Part of a small language model's weights.
Architecture: LayerNorm before each block, rotary positions, no biases in attention or MLP, untied embeddings.
Training: a variant of Muon for these matrices, 350M tokens, 10691 steps.
Each number is 500 + 40 x the weight over its row's rms, rounded and kept within 0 to 999. Layers, rows and columns count from 0. Numbers have three digits each. The size before them is the row's rms in percent of the matrix's.

# layer 10 attention query, 256x384, rms 0.06, rows 213-255, columns 64-127
115:507413470547488529524452511529448505529507495461459456419469486501563481404524521508486451465446450502494519538474473473514486459389449487428544471507492554517485464508440477495520515400495518
117:452495491480567440438566537519482583446498517510547543518542568502501482497437456512513541448482527460566446458463590541553480530453567538491463487485528419471543486524473520522503528445454516
114:570472466482547470509525493486495451520530457494499510480507518534514518493434538544459524572515514526514542531421576474443524588560533521469449513443491450491482499487500463410523543399459507
113:425530478551477525590470390505516474512494547506497483451474514530519488486480536469527507544442514514488457442503429511490499533521537531421512481495491438464540485475486472396456505549492495
112:528481460517500505446492526468548463447526565497495495517502486524563515469520490486530557583448469522438484554512512457539477487509458450489479500481517481529542482563437487535447520528507562
103:520525503573444513557505485545486536526492477565490458487508524586463565491528474536513537476543447426485477490573518497570483494514519553493465532509470545527493519500453493496474517525514436
113:508510506499544451514511489560475512463536481505445501440472496492469428499564495503439509468550492531506520552461564534497502555384531511513403493495560582474504505454481422486549478468472485
109:538488472530494538495552503446548551500561512531542423496428561437572467422478516469557476579540540428539545475496513542431577480423497429515471478483502487523598496484468508558484540533533522
112:483441472501476452442548458526495602465461437469527449488460458459504487459517514504431545554533479509535508455498525481468499525577529481505434523441500518550460492519446510522507510442490472
119:489473517563514492494581526457467519487478540402454499554463514490533450447465558528499452514547477478503553427548485481557512515439550534454517525547581579596496495447502559537523481452410566
112:485506436492518515531490515490537540539531469475448565521518446504494536582504500493448523546511481486540533436489479422490501442453472498536582496474391500563552530500484540489486540457535499
110:491484517508522470530522474460529567475527510398422483530578472568501507460555487504560524446426459445535531522489463428478455435535613480489501474431496534499559447534519466494456460452455491
116:493506498497484473469454570479546515531469534502466521440524486515528459548440467505517469511496498552454451515538507481487439518542492553445436463468438482490497491483490551531522526433454458
114:477496529498511456456462476511523542496545539553468459430506531485533443516539502475490441523512514543518535478578498420495582457478404542504466469526478531522543520465517452598543519512475458
113:508472510518409457533513494533474489477444441526487491473503510464502534468483502525526509552569559474501494480489511427537438545477470517455541485511506512520473420470505448489504487458479515
111:529436529506502561444487463589462545434441524490438410460567496504460530496450545532530562508471487507514489476509514443473435513494523552503499454538524586500542547501498491473493475515484577
113:460557488533477420528534561497472475526536482484494497525547495466483488458475513465530519455479488493443455501487517506530530478442509396454559454537459460530474467518518433505577495539490484
111:509481527542488518504504532495528439484439514464524499572529458546537489483420463424568476460461453502514473484522494556537459495512464480444527581521499444495525585524512536544505497502488510
113:420515474403485437486409476487502506478515479452449505526488409523485476501512576540508561500518499441482515412484483451488503516484539486506569533499481459482520461461511495562538563544475494
117:520601534532458527493499546534498556441477499558481524576581513469547574445463553445464515488509523492498479455428474499498503571532487467541400485508497551400495463502531551533476501536492540
115:489514536433510564495461467575464516501421468454523479545468519474486431496521408450477541439512482506476526477503554460535431574479487507506472542552500483494488515557490483549482557487582544
118:459526537444497515473523496527482494479478454521530451553509492431471520523445505509645583479509504518508520445548419534552492447540518469501449465506450484465490504567440477589516457450441601
115:506509498477486498465483509483530525527498497426529543467502515563493491473562475483470505516605513462472423469401521445541489437497501581535487482565450510431416527534537504473463542533564475
110:497585480476469502465470488497490479487478451453533471503515439459441492577534507538504499508459508441544518507566583547499602568511559509426485572551440513518552433541512472486498445455498559
113:486497525548512536494502463487544503497460542580468491475483484587486546552497479514442495530490443530421508443480505517431556474456543476535436489500437486517531406492554529464533530492516526
114:514475477501453438512551588493542413469568512557481522484541483486497463456538487445508417578477524449570419555526425541489454431450514516494554536550637532516408456544500454504487447474598464
107:455519440490611574530530565476521491480464528476508470455505499517487462540491488511466493543435453509518542541495535499501480532450459452487439516545516556563522459471506445500510452585457507
117:471490455450513543495458472534464440458512478491559506493548488449457521478553423483428416519534518578525490494500431490425502494521548507464531472450489490451486571572431519511489511547494503
109:467504556515424527441493541488446540555513444496560459471497508462507505519583555512564523527472484463464532475452491458524492506484552463584453480442472450529545538480451504439453415513459469
111:442460511551500506438414493519450495495468493409603476526545453460501477474516446510515524505521458461475524490499494538468518563497499487478503544483507400499487527484449520523459529511498489
111:565494445492492500477532491460474559481501538486465453479479446438466535541491531498490475445570513477503501525512474483439473472478597514518500537500468445509464507529503537502519523516529487
115:475465438525507469599443510446546524564536502521464467423524419552446442532514448474567389491558459555544481479550490505497563484438501482513527527479553512493482397531444516527476488519520539
111:414515459530506464502534512443530474547522549599429491498494487469557526492426521488574593466523527469435458505516526507540507477518393492464468421484505511489488447550557395387546457451469517
112:409523465474593524527543498518458492532497486467520527543476530515442505484493541467504532567489537545504511553485540456531483515495524460497467526481482530495505548514506458550454429514528518
112:489497517573434539523513500543494484509502494524447534538458509540531391519561430506503485496501450575499572436495547459555502509542431473471437419482559510500480501479475520513500481466468467
111:461471516497490467540429457539544512491506486516664521493477522514529544560428525471501487556454487537550463492452450446478495499442544582482487504476530538517510507459475487474536453441470521
115:519554474528484504558526515471495479516513466435544583558515435508533489514505526495457503509491477489532495485452503466466480482491524494446461544509570562519496452514480582486522505448481479
110:470438522514436538437478510540466478498490505540471517499453496524465423443577557537516516539503460464546593456530482521429559478472532523520542526482543456465495489413497489523536509430500531
121:538458441537546460439514454526565479557575532515479494555497515506457567527495493497469517498476499474443479490510510432454482486534499513503489499508482450476524443546486476534505538477482461
111:486581502442484545450515443455463516477449608433525520467508481488540448431525490447512415517492451435465545573519511443524530428526531465469548533445473533512469483495512510482389457481500519
118:468502501455518474439505440489570522498509493570471528510444544505573518556459487469480518430502468516487551471480514501522554485521485503498525497418433459482489520458540523496475531556526413
113:554537511522546475462485514522475519458473528587490517479543466545565394542536501507530525501446522480490519570502481460429430492449513435462506535463507535546462494496554589459487518523543522
115:452500554459514423448522478459467520529584477500587504454521461513470504500499541544449455449499532536498512473525505571505506510541510513507512516429498569446504474479437520495495508488470481
# layer 10 attention key, 256x384, rms 0.0616, rows 213-255, columns 64-127
112:446397561479521478464475539428487485480547521475571517489490487513489468432560549492436507551486433556511502433499508494474588492466476508442562490483514519544537510519413487469516515512440486
117:542465508463482428422434567500509488492441537481503530486497418475446539437460527512416523480560483433554451512519461484477461489525535538460488475496505472482499472516530455479460471463518583
108:486615477528457519549544464505520467481450505444545483525494567439436538532501590504485469509455484444515532447466509485493591530531525519468444519457506566503531502495516540509468531467507493
113:532521499498584438538469472510536481477515463524422519417537449572517558476477568495502503480469505490479459428541495537587476514513607532446560561519476397498576492392532496495516481491411466
116:552496503544423449544440469543576434522528532521456530500496453549433541539541457420501476483525464543485498497510528527524553436504530504495598516538482509508560416519506498501451509509448434
102:514523539556441511501424526536536555527415522561541511455489477578475468529601497532534546492444497450489537416546439550487514517488503519459480465511446447424548492494506519467548536486500563
111:523444514431462464389452447525556488440512478530500541513430485579479537555453506585465542461443420526516468523562489455442535544486473569550540533507446588493515465513487514457541469540488488
112:482556497541548591530512525533500506471486491552447398530447544539551554471515475510489520517572503444447465496518542520467563439458490364504515505467502471451549450501434510498448578532492469
111:533521474527507406456574426537439531511471470479530450538464483517558559488542468528501570519476478533518519505452451478436510506524543621478518547551514535505440463516520398468487538521490559
119:438505525548548430456459449465504490520525497441406501513550516490494478427440551517442432481495512499502474471418486501577467539529520517538494434519500507540511540416551543522573452451492535
114:449489557472532556451484507442509555502527511483445551531545428484539458477577495552431510458475470476520529524497503491550490442532518523461531457492422660431519474530496548507568508506475487
109:447542569483539498507483537477407430561495477462521597523552461504540522499483479547517460479449536519453482476516418490553420468495526521554435489530513538490496500587470536450522519494460510
110:550459448524548438423525481467557574465524430507423515501476521521526378511487444457571500520464536544512567505538524463504483498480514429559432486399487512541517539496484406582543500469461498
117:524484447494515397456501433503491579490534432456441444521397546525532481508530504396533480489449509458489526494478527441518433500511452453425554469555454481518580586519530466448448446511471457
112:517439506571463541530488507512446493522489436553482546541467495506509522479511508586534520526483591532476488527485553509455490615502537490501524505498509503460470360495537443517471546458414500
110:441476487582472580479486482568510524456474528514508498508515546528419505546481502586483535592449494496501502465525556559530483466538519507549447510547512525490553522501571459507469451464457545
113:549501516557512480466500507411527475523439451436494545486463514497518494472560478531499553542554497545556431533609594515458522514591533504529535535535484424507508484515546561538507457419524483
110:521477510544468484509513525506472485501536467496525489610527447511534563394443452471502568486513545567513524551532511532491498544480536544498463540576442495499538566489475452532494460495467506
116:524476489506483478599458591496523472505517469524526461449473459474491540500468502573551513495478512489475498520482536437470501481475568514477603506468467550498541528497499568508465496583476442
108:463583525491486557531503571405481527564518505500517458515520601390483572504497548475474562465485565530525506474475504518535516499468526517465490527559499457557522480529506546536440474491496481
114:497482533428552523405542526522497398514481506476533487556493500518477483524442498382552556483538490539521522498493518490500492522537546459465481563556505405481510508437537442533546467399520544
120:492527481504568517461522523506539472481467502542590438479536493387546503531474516516576524438434534490509491490483465515528505539583475381455534414583429519518493444568451526553543527529517505
116:530508515447525478424507523580508530456442424475500459552466483542510558479502519503521463486498468525531479467458515508476497461506535486434522482513507554459464517522499472470452473483586488
112:508505502435555503471421512511514502443538449532468452444531482541494472545506538507555523472454502465500554499514484528546512488493482467439530520516445489526515421495447498511516554445538551
113:502522492552540518455565447477524635487465553529414515497489490504535476537540443487476414517550530608519586502564576501512497477510445486540495490469455532520497521447514511542471478515569549
111:557519536541490471553481545490448471494539494500507477562486489516534434474523524514502405546508494533493410493483519514510564463372468529542536517588533493477488438570491600514415490484522561
108:543502517475625536511471551449524487556507501468467480448482473429567524547509497554461494531454491492484453531548553556565571481456449444554519513560512574507567454495470429515519494503516532
117:539493477445517589474459515515532469507484486504549526527574502467453428512530522472399507552468483526526553485475485543434494461475569416490502500504513486458438512503522459475487501487457517
104:481466479527487461485519566502534551516489498425544482502563592532501586531488434539516448471518531512496521520511442524537490499457470444553502569542449478436522504437464547543458520557466491
114:463431474523529532500445460545540499487543498554480555510502508451557519423467449490540538512560427551489522484540418600429505549577517448462479556583560495471456544453497483521515491495498545
116:455513500548503488503563499524495512508546436499551546490503444518447519495472481413530435428472425485497504501536446535486540507624544489475551551512529460477522466611475555547482495436522516
117:469480470470552515569509524513499452495505464521494479479490514528490436488540483486502467570509484504507417498526456466526509470434513515464486492598546588471480484492440496538473514454530479
110:479532503508409533549463538452542472429511502473438410536424518506488524539515506527492504450460594499489506470542488467486488558518399509547525474485479476517473467573504441510523507482545500
111:447470476498531408437453560489480510503566520481441499462542513561435420478483564457465537533455509580556515509421533439513517462414520506525476492504564518477492524532557507498488527493474480
110:497542547492503524537502408533539502560508513432438519499474526529450534533499522472454561553460454504554538492484470419474532512489499459515606457461447480469450585462450514564502531477475448
111:419555493543515500490529558592523493490485513511521449502571458504515447559421493497514469467533529495560451497457433519521468512529503520415509515507519562538474556437474515436482485515447510
113:446609527521496556485499509447496425499504467488533481539432523451526501496513495516561537521523511505479521508506483605420464456531496506512459492472415564487507463555483597508483508467495527
108:480457479566501524453581456491479523519453487519532493506477533536491490506582533518501526487443521509522545406546516518437487489494483442481506491491440546477456594432522528549546564515580490
118:475513447575540519515430496523553515491482468525367439500510530525588498532435463529536439472520528553482501544533510480453482465551492523512523474480489448434520466460475542484500446432511507
113:479520444431479472517501486378501492526537490536574490495443464481457489533486456499590395528447501465515463547486532475502575493527572467510542452534465552535456489515458494514474471526541610
116:495531561515525499493478457558480586564501529533408539499470497476503524508519486442500530436534517524458490459487500482486462584530508526416454564425512512559450404591533519553382499499496459
115:504471519498498529461412497525525489507426483446486562475574473540574520510451541529461447426539456506465468480496473459468438476471503506493448479591538569477502527462552513553440465578542486
113:484466472571525460505459463583434577525543461467495478526518508517486540538530576559423491492504472531508522553495485523581445526504517540503451551452528583520520468452470440533462543508512610
# layer 10 attention value, 256x384, rms 0.0868, rows 128-191, columns 64-127
102:480505515485513449452516527443469460485497494553433516515434429502563447477469482540504533464534539557473523540499561512517469510548457473527534535404625525521460470434466486504526480524512561
112:459473537544497529508509501534584486464424478480557500519464445431449558527547461521482536499472527476479496491545504442531495552500498454525507513478519462506482523494487486507546460507435485
109:497576517512545437431454520526573597443468465499477477595519478465503478429540513449466485565565477495461488549539479498547445493460485471504482523526477514593496485451447540489497532472492422
103:457532511510522463470503533462461453495461457534484453531548547508518478508455538503464574516571480515509507433529403471480513454441466531537506523524528485578453488531508536494481518554495531
106:553486529489515501510455468519494534461548502505513580472490546545474511552578473501498482507514506413472466488501419560507494497564547505504423521522560496485507553561434519519505477569478542
108:504499439513487513476540530547596525532492488490410526481490514470500505498509468500456494492464493512533511515447509489465539484497512496532479540467465527550569496485498446483478461423517510
106:490495500473532479556508494459478607520522496493448510493497456485536441566466475418479465558450589445510538528526457551504482482419438536520535507524481528550532526548538455487580420536495468
106:587486447420565475505475507462449521455494462485485416469475523475550487441522441535523588517548429506465539475495494483519494466523485434507570530511476604484502504511501551553501428491457483
107:433425505462457438532571474500461523492500490479531458423566502537588463540520423561477598455509487536491516495493591493483500518544526478507468507550480528492558492556468538515438548517431538
107:480473525533504553525532464503491462566481567397517530561471578589531514480500520538546528443471486500428504480458485493438499511492530527466471472561465500455567521577533480527539419489508415
103:544508502490488560485510495464561423528536502472512551458440429453565491543522527487430564516535558504587484545493435481509522442458424515521447459454516394480527449523562486473454567501509544
109:465542517503493523573517517423563455498493440549480519467489489527578463541498479520450466468552530484516612495464517456436508525536547455509448460493497451583543522522520535543446454490515498
110:450585575436551483479531508531481435575460564502486602546465474492504457503565486452506375520497544463458535469552509506460494551443526481514507566526560496463526496451527453492451473527546474
106:501542510463511536503508552504424535462495540468601497522469491508460503509516503501512480468552518562460438480496534482581506515536495554557531499528468529527559415506445521525530546499534469
106:472478482487581463488563478443488480493443503488474546539507526483462521512523478550430495533540512527490428498507438567427505502487529502414507482482535449504489522604631569484512536526506431
111:478585548455515492495442478512483536433482524536511444449456485540541543432464520510560509402510469458550533473464525501509533496529531512489532519478496456517480496528479537466518511439497463
108:515443517510535526467588518486526491519440535511526511487541476497460495468526493483488513501487541479486407553536521553559521563463476480528524514490469529513480536556515567518513539460475483
112:461477510534467510456495461501496462563512512438539475495480486515538501550612534477489466480520478500526478554494518500525487481522512594463502501499488486504560451426502564581467524431507542
109:523512521574448470550440470472551545504520536539555504556486495483514526409412463433488464510519437555460458480526480531578481484495497538481583565459497552539534570540484539482525396516521514
109:455510494506508569543497529481474467533557503441500519532446497526493438520486511525483521437472511570458552443463569436480526536489501439479460494456568513474543478504477457561545529509479509
110:492515495532505470525433502478430556523538454529527534434549422567540518477547537491538456504452507480552564456489479401398519585495483525477537491449537475506486539509509531488475481440475515
106:450491464521466463462528510489455545501452564514523536504604543532562518466472495462590511561487500492476460520505514484456529401498582456471512524418500456400484492417382520456428412496460539
106:434501493487471524582546479488562471439392605548526515477473590550483452534420535445491515364507519484516533485530482537575488440503527517391458471527477472482483515566533474502489478470447581
113:554485580516534457527469519493471529545419503463502511448447518486453426519485555549413519499472407497525429503442499474434483505453442515594433462501417547559465519522489482499520458572507481
105:531499432493469519548488481455498518475496559546540520361493489494516519515545535486571492522520554521517570489517470495455529553479509475488351496524477496523503506531532477543529496520524495
110:413521466505515488533512487440534483481544477595490508482521520511470506451479551543573530493507522486435509494471464569492508456533517530536519472469513510488491506541534501539406509504544430
109:507508538555494472506521561473551503484495494597474445504469509553462487512495506503474516501455431479535521482403476505479461444496491519553558532476529472469502469472479526542474540520499503
105:470508567488520496460499452541434523478522482522509483440477457578556510493493458482550497510449537515535520440520495580518501545474421501474454482420532515481561524522487538542483490454488507
110:405444461435476536480458520431478497504519402487462474510482481500484536516525484587482522442547565541456508506550468493477591566536525565539496466484453563500450553467562498535443466484553514
109:491505499573464465504435547476531465515454476546547476489494535502510494554485500500437528526506489519502471512467499475495495534457529450584484561512471496478526439487497491461528475509542557
103:506500529457471473548519460515507501507464496557577501514474500523517518547501510498482484561472520461539474432498537508508543506545425542450597513577478497503424495536568488501476504500500525
107:460440529496498501492467505484470508548489413544468527549543517475448454466513567463427507483488441533422562480483489493508424530543446500500521460540445485528560504530482494483523567464408465
113:454473504455538543546481578533545457469473457529505438560479481468469503523470497489460444554486468483489470451444520408494558459510473453464535492530533474501500414457577501514507548476548568
105:513463521429551524464522541502547477568510511475472445528480474509507541477512525483520424481530551500477525481490455428457525451526505488496537417483589534529635538551460499512474400477519517
109:556486464472478417475480551483459512541493553449490464455449516581542562485492457444501427468509521471499434487532522554451451479529483423596487524503473512540526500484526517457477541521517491
105:397473487494488542521523550527495565446440525543448496486523560435543479491550487410529525454504540502558467489529525479468579496512513472405570553516518529537544471565511486555599427513514494
110:539493548498541528451472544508478522443478479562436522541505523484487504561533577493471504545444543542481484502463463514404449530472518578446488508513475525589485487439516588522442475446473520
111:512416455465505466458437494519494418514464488546464533455514499561498544576482510364458491528481567447560529433503469474560523463474519445459479535449505472467531505502461548515515515478543526
109:516527462530574493517487562490569476530493513529450537506462494471469487503508497533519481497552494483482565528485493533519534527511553545477394527450550481517510453463525452536470572532515511
117:517529524605489418537481507560501462539521541463573536507508535523586508526467546429535479468525431469437519515493529506504450501526474506484483523430523504522478498482493579510515468485445493
103:502531542556482501538452549390517498493519525498489488445516502480491500508528539455555476496561420484527462465436441488447462489533520551544485456430583526480533559451526445513453579505492501
110:416536496489491470530512519566551413443559453565502523650433517450496532502466448464520528499458520570563542521486490496450469539501573545468470491475510480543510492499463527541492479574554491
106:495487529525507461538525534462510489470454460477476535552441407459518494489497515547559531472447531529475564495529468515496457572467449465449529501436470505477493487404478493491559477458519474
102:544496460501562514534544446548460442470473531478533551498473514584451454478531408530468528556447442535542567462498507486513530446473559516580424523513480522361437392419471583510424471476529493
109:495556560526458476594483554539530526425532569488477485487494501468477446518485578547461556581449497491441542513473524557520484509467436547492560539557535451532461495502540453457472459516540536
105:494532472489513503413543488517509501518573423465576467491493470500462488460418419515455527523472469484535509481489501515417498477509442439498547442473496548394571405463521505515466454488428538
107:528539518468531533455462456484502496465474439493588536535553448440456518464496438425538463494486508543486463470430472477465514522532498530578471490503459498489513502549502369482532488578548518
106:481423530496566433502460428501500523478489540433513383446495536508445446519475502478506485455479528492500485533481454494484441551490537521509475517475507428476484552542561561501447485472430545
104:497455487439500535588495426485520461456467483516511498462579524510448444474444507475485477525505542493433478430472442477473508524461472480450536465534513508522462485532391485520492607492505464
104:460538533492482480639531557617575521503445534421461533473421557560531462460534486499457457563489569538532531541438538457473464545517469512482539586548566486453501479491469509492508548578448489
107:469516556511513515556473486453493448499556519547541434507471482573477450476427514505532497420506557548463499544436523552497476475514473475551486415483506500531476554501453469523552495547504456
110:437465465571491531511424448589533526558480447513511589535481522543573440486517437527512526535499481481463524510516484540528505542494448423456534544481445447502571498555493586456460478434483459
108:494509480515514552491533485498474447505518470484510560578548584518554504541558460553577497487529527472490524469483479501536511532473519522517499516479555572552467522441527453524456491508546474
110:513512459515503415542469540453486467487499510504494527517513527492485461554484452486440540438501457450513538489449437467534508504514454439525494571461494539427479496538479552511455408514512538
104:460447511519510472498586459508469485443475494508442505564483507466507514458507521520511557556461504466562528429404497609480509571511491546542477494516450473462445474548542477517555489527426551
112:395439541514514502478471537473567415530559552470521441478502514471499468458492495524542505519518481524573462511572457510511521501514408519530475527493514496530452539518519490456491512496567480
105:455509524535494514486579486481488546507512552475480533488514472576453432497516471557537501444551470597492445493484516495477459537457457550545550479457560507449571513566443563462504541553544543
108:487519582531519525509535497473493463541475488453493509561540517515509504446471546540481476434530526525493514532458515530455497521541512473531460567507524493499572454515463518516503497472439561
112:486490502507514525533480472495544470485490557495548455580521441417453456525461443495513471517505469525547435534471484448412459521510516497457487511508473468550543468504412558488551602543602454
108:457473455519468506431545452520494530463523537515509527450564541490420495574494517434532436431462588544538478504502483498433556528474430502482528505464413527460544513499420436439516442463479431
112:506474422537520512505566494445554488504481479487524500456571506530498576441487564493554493488515538451529514528488471489504557493513521497509523533516510478512481483515437491500480528502546500
109:510544540439486509449547432467450550483486490514478444477540549498486525449537466418545535459498509532511506539453492479524475508490529495444477481527563475489439513472555511470563494566512476
106:555487475533568542493452482505555485534488543423506513552508552458526571486515540467471542489558508477520447488536559509548504397463470538556482500463504490504441519516465431484414447463477510
103:494535474497534439507467439550450510485472471563487509545453468513458509539512449527461494522556489540472474546515498480510520454523497501556577412412520561512559484516498422458482488540486474
# layer 10 attention output (transposed), 256x384, rms 0.31, rows 128-191, columns 64-127
101:469522477529530511465520460524503480520468464514477486536468488468470502590484574481556414600446495497521422485456529477541540490518527567485474516561499534512518565544479514562435483465497545
111:451532472524548506504578546466451531521554440463513551429599487518455481469536473516531363525490481527449432538481504510538561468513484604567535448412480490517557535535489547482526443483460559
107:478517517530533498563485432546487416480563486473569542514509461453516527507476453500490481485443481498538483532461478488535490543541548508540576451426526488484482454565494467467544501496457474
104:464516582489486551531510502495491490469522489503574543547514457516475544565497494542519496424460509542482470439474503554482457502508515453493454421521495480450498498504515483479575516503513520
102:553482424431465530557565490500486532474457516555534491450479499479510604481463591596514542547504404598434509518514542485500491501446494520529482506527417487485481464495491464432515453522482509
109:473512508478413444510497453513560493430480516456517419553500544549595537446479446476489532496434485507472450503474520510551521511537549434577547532557534457508486605539478532466546482511504548
104:505508590502427535488510514541470453496474469524552536472484612454519519490532481511510430388469591527485536534491501466505507427522497500476466477538521403491417410563436548542483539474506517
102:505492511492590494439542505474501537497513548508538498548585469527531485554516541466551443487448541478468570498582540415531527500458529461542541543533493473565539484488485466526520505544472611
106:563532485513541483508514462472501426495526524485525514579530564560440538561557546507495495536514482482527484506474435420536544478482479494448473482521534373563502408522526543543526483527491478
105:539499448482454475556479509549454546499547518485538420453498433463471536471483522551426487548520591563595506483605495539539529542574490462429531456507583489488429520466556540505450519538450529
102:523411479549522524541454487453538511493479492556524497482501548520507518509431555433468461548509504511437439528485417504452472514540508494475477487490468622504478555467501466502543489477469478
109:471435526502531506474486515501448567490476565507453426477451508543502568502502510470436486607460467533569512505536531546539510580529506499523525530422459547489513449555449462526467481465578539
109:509473542477429526522494460482488556493484458516571441450589517537506449474496610520472481486496422508488503511464460585594499487510526530521536504453504536484541515465472440485503431443488525
103:539490495488448476493487480550459513499606535491455511542533533478525368508463459491543519548545496497553416453568508554499415493512424508454495469417478496509431509480516505404472534507525499
105:518500471517502534499470476539387573439511459499479554487516555520544504552502551520500497480456442539541560467524485483426484506516530477451420489519456526499522473484496435561526550516501484
110:494366454543568486524484554514527426521494491439403551507523438514468544478525472505491524513527457594457505526613518469546507470502540464530549500580529478460540466473452427529497498608499551
104:492476548374426426462491485442489477507484484482533489514434530453515546547484524563522523496531480515501526525467494613423526438543451508491463513491504396444502484584496523473525522520510539
108:479552543508481502517441497521512523463456511569477537486548485582569501473481529509596505518525517422519456428502459557454506504563502503535509492491493444478510467520540519546446578542494575
107:517577501464521466447509482519482476483521522549528502531567494481517504521548452549485514512478556492535455532498462491495443503516478461550443525485483520448525504513446543497506493486624478
106:524469473538462489458483574540445424470456504474462490486429478429513450461445477450512520533538507475535511446512499525519507469499471574570547504509510404520475534522487527451506515457587521
105:522513450540557552499547590570466547480493561454433541576483501531461546530474447516436557518481510535475485520481534564524490534512521445478447509463501484564534521548481535593600514552516506
104:523544463466492503542480469492494483540504539519502512475487504511478501471550498529476459514494473490493466491470555493510489548451411531550554370574515539471529455510556493539452534492463531
104:498484532511478510478507502548480533490541466469537542498536448538546465468510513435584539593567515506480473526519497467446439439484525471535457421502514535432508505475469491533433513514483439
111:457528449499513567531473444539547531536515524538515511611443580550504516589516505469497528465471521454489499461515445451467442456541545475470547499548591481468522468515473451509479574400541509
103:468456578473510535514554489506509484477458518529474427487436464534483486486475473518498499514496418479494481544505495475474488536568505462478564546498519543448464563475566504540462560505470428
108:510447560481536449490481505547493528451515521389541535540498569474501512496462465487479538518496467531559570526477439480477490494475439508479471499567484506513501473405493511467486458507509547
110:564464500473475473513463443517507584424564507534446532478461532506451505480506436487539541476552546492498500507505522470576428492487530523484483450523505556457495411489504451582524535495531472
105:550472456492527529509514546500530525479531534438540550487499473510482520466586532480528511531594436527460439444481542511591461539443503523441549553613517462488475485440471444500480501590524474
106:550504469504532472519519451474451481508515490469481526544567538450496538570514491403569577477474469513523522523478592551540483534520521508514469546454538514524507477512580526493542521473415532
106:471499484477512468537534451515490488521576523476474544468477462526577544580506545494450471449498512471466535538532485568494516499544447486464494480534491513456550511584592476539458464533545425
103:501536480498522525505499472475561559538539569464434515547560499466480461478491515525441520408431482523513458565457487504477476427502514378508500493499494554459563512425520515514419475515488467
104:511491427491462509429533523489490476491547541559475414482507495514576424498568486492470520505484529537502542490431479511498516510469555529513441488536469559465478462374498496580537411579544514
110:468534525553515504450513425460493562486516532489456551365453556478472521472563499471519537401464558568575545457448479548447451445498456568463570431476413496541483590610464528474527469485479497
105:515453484551540488568475534536466483505512536507427525525544484480520439483477427509455512525497503498548496475534476476621484501564531563494542484481482519545444456463509493494434569529481521
105:503470576499502526535473468522528482496416507548514498597505484460538457478483582479500552551485519468525519471476460457537435496505492534495462437578469486459454497490474516562503477586449533
105:521500483537505445484563534564517489599479544510466541474535463550447488530494469542522524494516462582473455531440503562520453462492539478546500472427536416529470541482469573488504401473529512
107:428534533489407464465576552524464506559529516488466523549513573486466437560489456489509515441555509406457546477560493489546528511598494499569523456477547484454524450585427517522569483555546454
107:531536535514466543521559519526453553471460535473471532558477474539499547435538540486554484542519460583520532550461556469401501483536543512506514461500513541508501550549578532529434525495545559
104:526489524507463488524542423496447584510443489479500551525541435500461445514515507509489510495488470525554468517543458457447577470486519511486532481526458541462463560482562488535647547384570458
113:531435484467495471497531475579481507544469487506514539525468442478471520494443483512528505520499540508540532535509439499489575482513508514517510471496449491494518441478463477488556577532546516
104:519467525547505569472480471513465482530510490464397452513466517558510537502592498479484526551487503637545549487522521575518461477528505488510508503575498470506535443529504520552454519479485510
109:519499470502568529437554491387520513520483500400520484461509431500539429454535504459470528515474530508467479486480524495578426425549423491506526522482420468523554435541521457528522484455455482
107:425458451470465525436523468449486524502513491459493503531509495539450433489473509520497561527375565549477498512497523535443501519528445514573464547608482499453510547587531438492504481505528447
102:526566511486465495507456384526502524456470524459506419574485548490539449474536594503569484484512512454435380487545486536530528563518433582496482477440488513541487523507583516415537500523446464
106:472513486543500492426522469565498487541446413458520503474455548440523585527495488438491472459490491457497455500447361522487498440513433561495497548559481468492524488466422587532435492474421481
106:490455445494467487509474549483470525464439522397435560469500522573539447519527531489489392450500526519457497495484473532520484544472426478569533544531483511552439564561596466490488485498504516
105:424421488514538474551477477474511499537509518470459509477530516460496487473414505557438494511475479492469566484608536500522409459539458460505592507466540505472493552587512574528523513484514505
107:513544483441500545494475568529501499480477514498578560567505408479547585477504486589493470525540441447503520498463502598519537474481379469519509481558461467491464486452443452510543568452492561
106:530513490491507426464496499494582544467489561519425465513530506443535545499507474546395502465464483508543529502493578437390498544531554480504544507474578534506531453517557493434509467430496548
103:483469476448537531448556506501494552453378500563551444548470548433424548475475458520508533465518469497501483468565520559535535516455454460495529467485438519511487488491521491521502511533489516
106:452445446485561467535557549543488558498519459541493509475455476499529462546492517523465448493563487418598465466485486515434514495515532521478415598565526560490490506460460500489476553428449486
108:513595530547471496531554482501427593509524514456517515527465485469470544527485512531399401468487496530495457511507513493499412451454492496497521491531483415513451561446472480490469459555531469
103:479501480477538514533498456539477530493439549500488525546499492483438535428439507521396537499466525559453474420486513452466486519512466514511454453525467457443464558482485596524533520510475463
107:439463479507492522533488459540457485477504478489465477522610470474494535532493479490611379503509465538482467464557461494510452535476497486453511474571535516536495497467487403458519503499459521
102:496532460478471483497411533487490530583498488544532475438510516510471484524443528477489522362428542529443454489517522458499534479565517527435428497488542519598496472468487553506501497560504470
109:550448474514504525518491538558553507483407603565496512531555499557467400478547470522481518459534561455579449446443454469430494562473554477489519519527430568575550503477495503535485539489433550
103:481513499449440514483414459504502519450530546501493448522509516470532565521515486519518417496474538491511493530556481535489515447532516459468478521490476565413545552489484443549457500497509443
107:477481443457467497466506485482487519487473512525460487531435498499519459542597553489487468571524494529481573514527460499522423414434486517488546534491488519562482423438568501470504457492575400
109:529542488498485498466547570472487510462553496482508488515454495576495474527503448435410487529441513526457511459463460519472575429485504498518602469533533517483445554568456406476482489568444527
107:481496510453445565500490573451502539465507488494543467480480501436604490486506482541434475513514403389451518547488539506518467486479577450515536482464594516484443450499552462507602484447461539
108:477537549534465508444480507480461538498411572543522499496499473493495525488521472495488441439447506523504503511510522505525476462480544508433483447435558526500469508465525481424508490489500385
107:526402478450527492525560561517519468529516504456461575505500470478518454553462520604451494436420503513481517547542495534540513473501512448449568461559481530580491475481429547521541481525469533
106:523485551449425455572481500485515399530460539520520523461515504548454510599472453518576492538478536493445478461457496450506457536482566473574529514497507599500523605463555513459593475544457437
101:493463480473416540553461601508460501478485550448623534569511547552514494443555471451546446532477512574500575480471480564512465586568507534498479535479554412416433484447482553514494507473416562